Weights of a small transformer language model.
Architecture: RMSNorm before each block, learned positions, no biases in attention or MLP, tied embeddings.
Training: a variant of Adam for these matrices, 6366 steps.
Each number is 128 + 32 x the weight over its row's rms, rounded and kept within 0 to 255. Layers, rows and columns count from 0. Numbers have three digits each. The size before them is the row's rms in percent of the matrix's.

# gate: layer 3 MLP gate, 448x160, rms 0.106, rows 205-215, columns 80-159
# up: layer 3 MLP up, 448x160, rms 0.0968, rows 205-215, columns 80-159
# down: layer 3 MLP down (transposed), 448x160, rms 0.0961, rows 205-215, columns 80-159
gate205 106:049158154177125130156147084136104132147137102096079119149108090185064133059063133089157097124143091149120170162094080146067100097136120158150107095084158122123157116092127172165126142128125120191126126148143106110137132121223102170072079085
up205 102:099112166118104116132129109119133165153182171120098076096131163138120147085139124124142123159134127069119089132080176093114170117140131147172126098157123099151059130096104160151164065144155071114089063161110105172088145066144075129164123106
down205 103:129134146134133078123155084151065145103066058089086118068159135098102127132101191120121108105135138132089121186195087172124098078164149130127128068120183186146146125129151131149109061145145123117097097118092158128069157097138117180130129165
gate206 093:073153130119113074114094164101222115124161166133150100152104099116110133140067159152152156142145139161130093114117125102116147117131116115130116092128176158152168088139090105152068095175086118185114104079117164119153155097132111097124113096
up206 097:093145134108146097124094108116195136109189130127133108150115108103142143186058156128097146164091123143116049100103111099132073098134131126132083113124147139145109086127117126101121117146103158144130080137131129101132134069175067116083088050
down206 098:189151151103064133126135115137099102138152140148146133135145111128123133078105155087145107110070174089110139151127036162174130111233199129143137146113115102081075152027073173128108128103105080081116144165188115124161126156140156125103163147
gate207 084:185115091127129091128172067088118102141142159088105117078175146136107133097117117101131130128138080130171138129120158085096167186132083060156171109109111158132146165163083153125124156108069124167144086146122098117134115115168103124137099160
up207 087:199172170117130058089195078121150094122116169122148123096145111113166117137105097102149092105140110154175171077164097121152113120126126150194128111098124156128106162157189147099172127142107114186132102174181144174074107126112078132150132097
down207 095:166131142128126109097137157130142139077150101083154083115154076082122107167141136125087118147137172178121136126123148086104109155160186109148098154052123135087156164194107145107124139155103110125142050138086132156126117106050053083145120092
gate208 106:083130090129194135074118124092167149168046141136122105059125164161131094190099067157110145147135104147142099213110146167155063044110093132155148112140090142094100153103122150068156135075151141118085108119145154197093154146107138148152160173
up208 106:154164139105165220129080121110164168093081132098124106129142171162135094147156071083126167137018139134157108165147128146189075107147103135122116106151084119133148128140133083130120131104158118111129102098190129110148116158097152138178125137
down208 107:136108137148120084151128195156094141128208122213134136090111072144091147158111155161201129134148196089096150080099169107104158120123140132114133155124177131082150145141122147118130103140083142096122128180092123125132105072166161169148141096
gate209 097:113110164128109098140122100091098186107160104173095083139147161139110112091109160093114170177099126173146179136097086108133097165115119126139106210123082109133091149101142138165168122119137163105127139192124110143137138126144100118109094102
up209 095:163092121142157191092095125137180105143169156098108142178088118101117125074167149194162112126106097147170145146153114169118127109067182137127136177105135075129160099136113042143152146107138169158150090134141093134112134107191119160101184124
down209 096:107143139143135095165128123096111140123134098115129122116095129138085162106175059125124190161165159124126112127153157110146120157137077133142092134140143126129099125179118194108095123143103143086104118155151137116165115120057115120079138092
gate210 096:159104138130083112132140161197202127067125128106138068122150155145120072177108130068136155129105113086147142129109185127158111145156110155111183133176136056140144138137132177161157079165160130116094174127146180134134097114107118089174069138
up210 102:102107155100137144129110119098111135196147124187163141165165078121164180133098138125143156150154142194103187155112138098174124126114085105141170127072126149169096191116110115158108111176153118151134085166065077101117212149117158141080193129
down210 100:046116151079154126127142117108039102141183192169118113155147077108097102181173143128167108101141096101165150084145082186072088102110171124133132144145118121143094137181096127144168185114106144084138162143143125119125075135084158144072086152
gate211 122:108119132156074107104111163141161105142129148088143061174156198100081097100137146139122096146185052146128162177082203080101171155149064094102105191102151166081093119128076143125093160182118116110157148162125117118153194165093140138146134096
up211 105:140092105156121160153138142130117081148148144126093083147157100134155171174160125067109101132153108116123156147101109079090104083098137132067071117171129137097114094134133173099131169101128079113132097116141129050177104152187201155094134102
down211 101:158173109180134165137116129134156145136113113121111193081093126099146150084151179135131152119135130108172085124176066134136121155155153097100156158105112188170164134106169097086061108074113111085161167111133110102136122101119140113086174129
gate212 097:136156101112119099130205120129207169162159190144132130185080110084115131229106103180147132102154090063157094121092100150115127147073095114114112178136114083156143172128106180160147145124189126118138108145084077142119160135167086124122143146
up212 089:226173178063124098159130178079084109179126143129085097121178136118108151145145109139168096106123127123130130117101135131124112103077105153103090128218155111134101130143100114117143136167085127110136178167126148058116149143090117128092139159
down212 093:114122126158080139134154105115101149128145134095163060176115126084106096092111157127128167122078075136084129118189083097146116120108146119115116190165076174163106121135140191130126134142092186074131131077145132114107203082175073101137129123
gate213 098:139142141154056094153093139127092136140191158103093176116114163120107139099062120091118146116099087105144156098117104136135126184137128087099195163127076127114116101133114127137113099199143126123133131189107143116115087089112142136080047108
up213 107:118105119112165101098158144139174086066079131135162178148055161123133119129142108137193128110167136076109108129121147117137110147117110179162063142113119070111165136161123166097122122114094128073160136106150073117220127159078143089104148163
down213 108:082131118141166176138108110109189129211139139179150199160107082107141127148111115133104132144095167084130116164123122064115126120111183166144041162107116114129091141168096156112159136131124137177111149140151144123219119183097088079126067171
gate214 092:112166103141160135107109136140129080105164097091140110158074127090048091184049108055116113135144143150123140134104141144133115144139122077136157117086104145092135077094136166163062150114182147164171148193105162085095126154033148103112120135
up214 083:089105093167048115111182231170167115142175099127120162149135072122113130154179154095087147113109135159096147142104087132130131180109143134076136131108110165117143078147079136152119117157180075176131169092113080133156107183088106138112113167
down214 083:182119119157080101184169163105088151137108140160051131123160111091138174177119144060137122154110154097107114149176084117056109122129142103143070054138111151098117042112151115093128109142179089118123064136065182217130159108103162127133142127
gate215 103:185108150199152090151067144093131103136159123125141095089194088089117084116178148135135107110189076135138171101150088119066136092113152146126160153148111125124092065156128120149101142100136155107171171119157129173179112142142117099115091113
up215 108:082093066130159102131126125126151113128106123141115096117074149195104115108112106118139061174103146123142112159167166162072135130121131110133149139161155131135197048057146136178142125110040131085151086108083132120130121116116131111140166153
down215 104:103133125141138152168123137130099140134157088150080199140147117139144121162174090147075172162134086162148150116125159136147119071100124098122170196125085124104115080240159143118064140155140128171187099145151117153125102137142155116081174147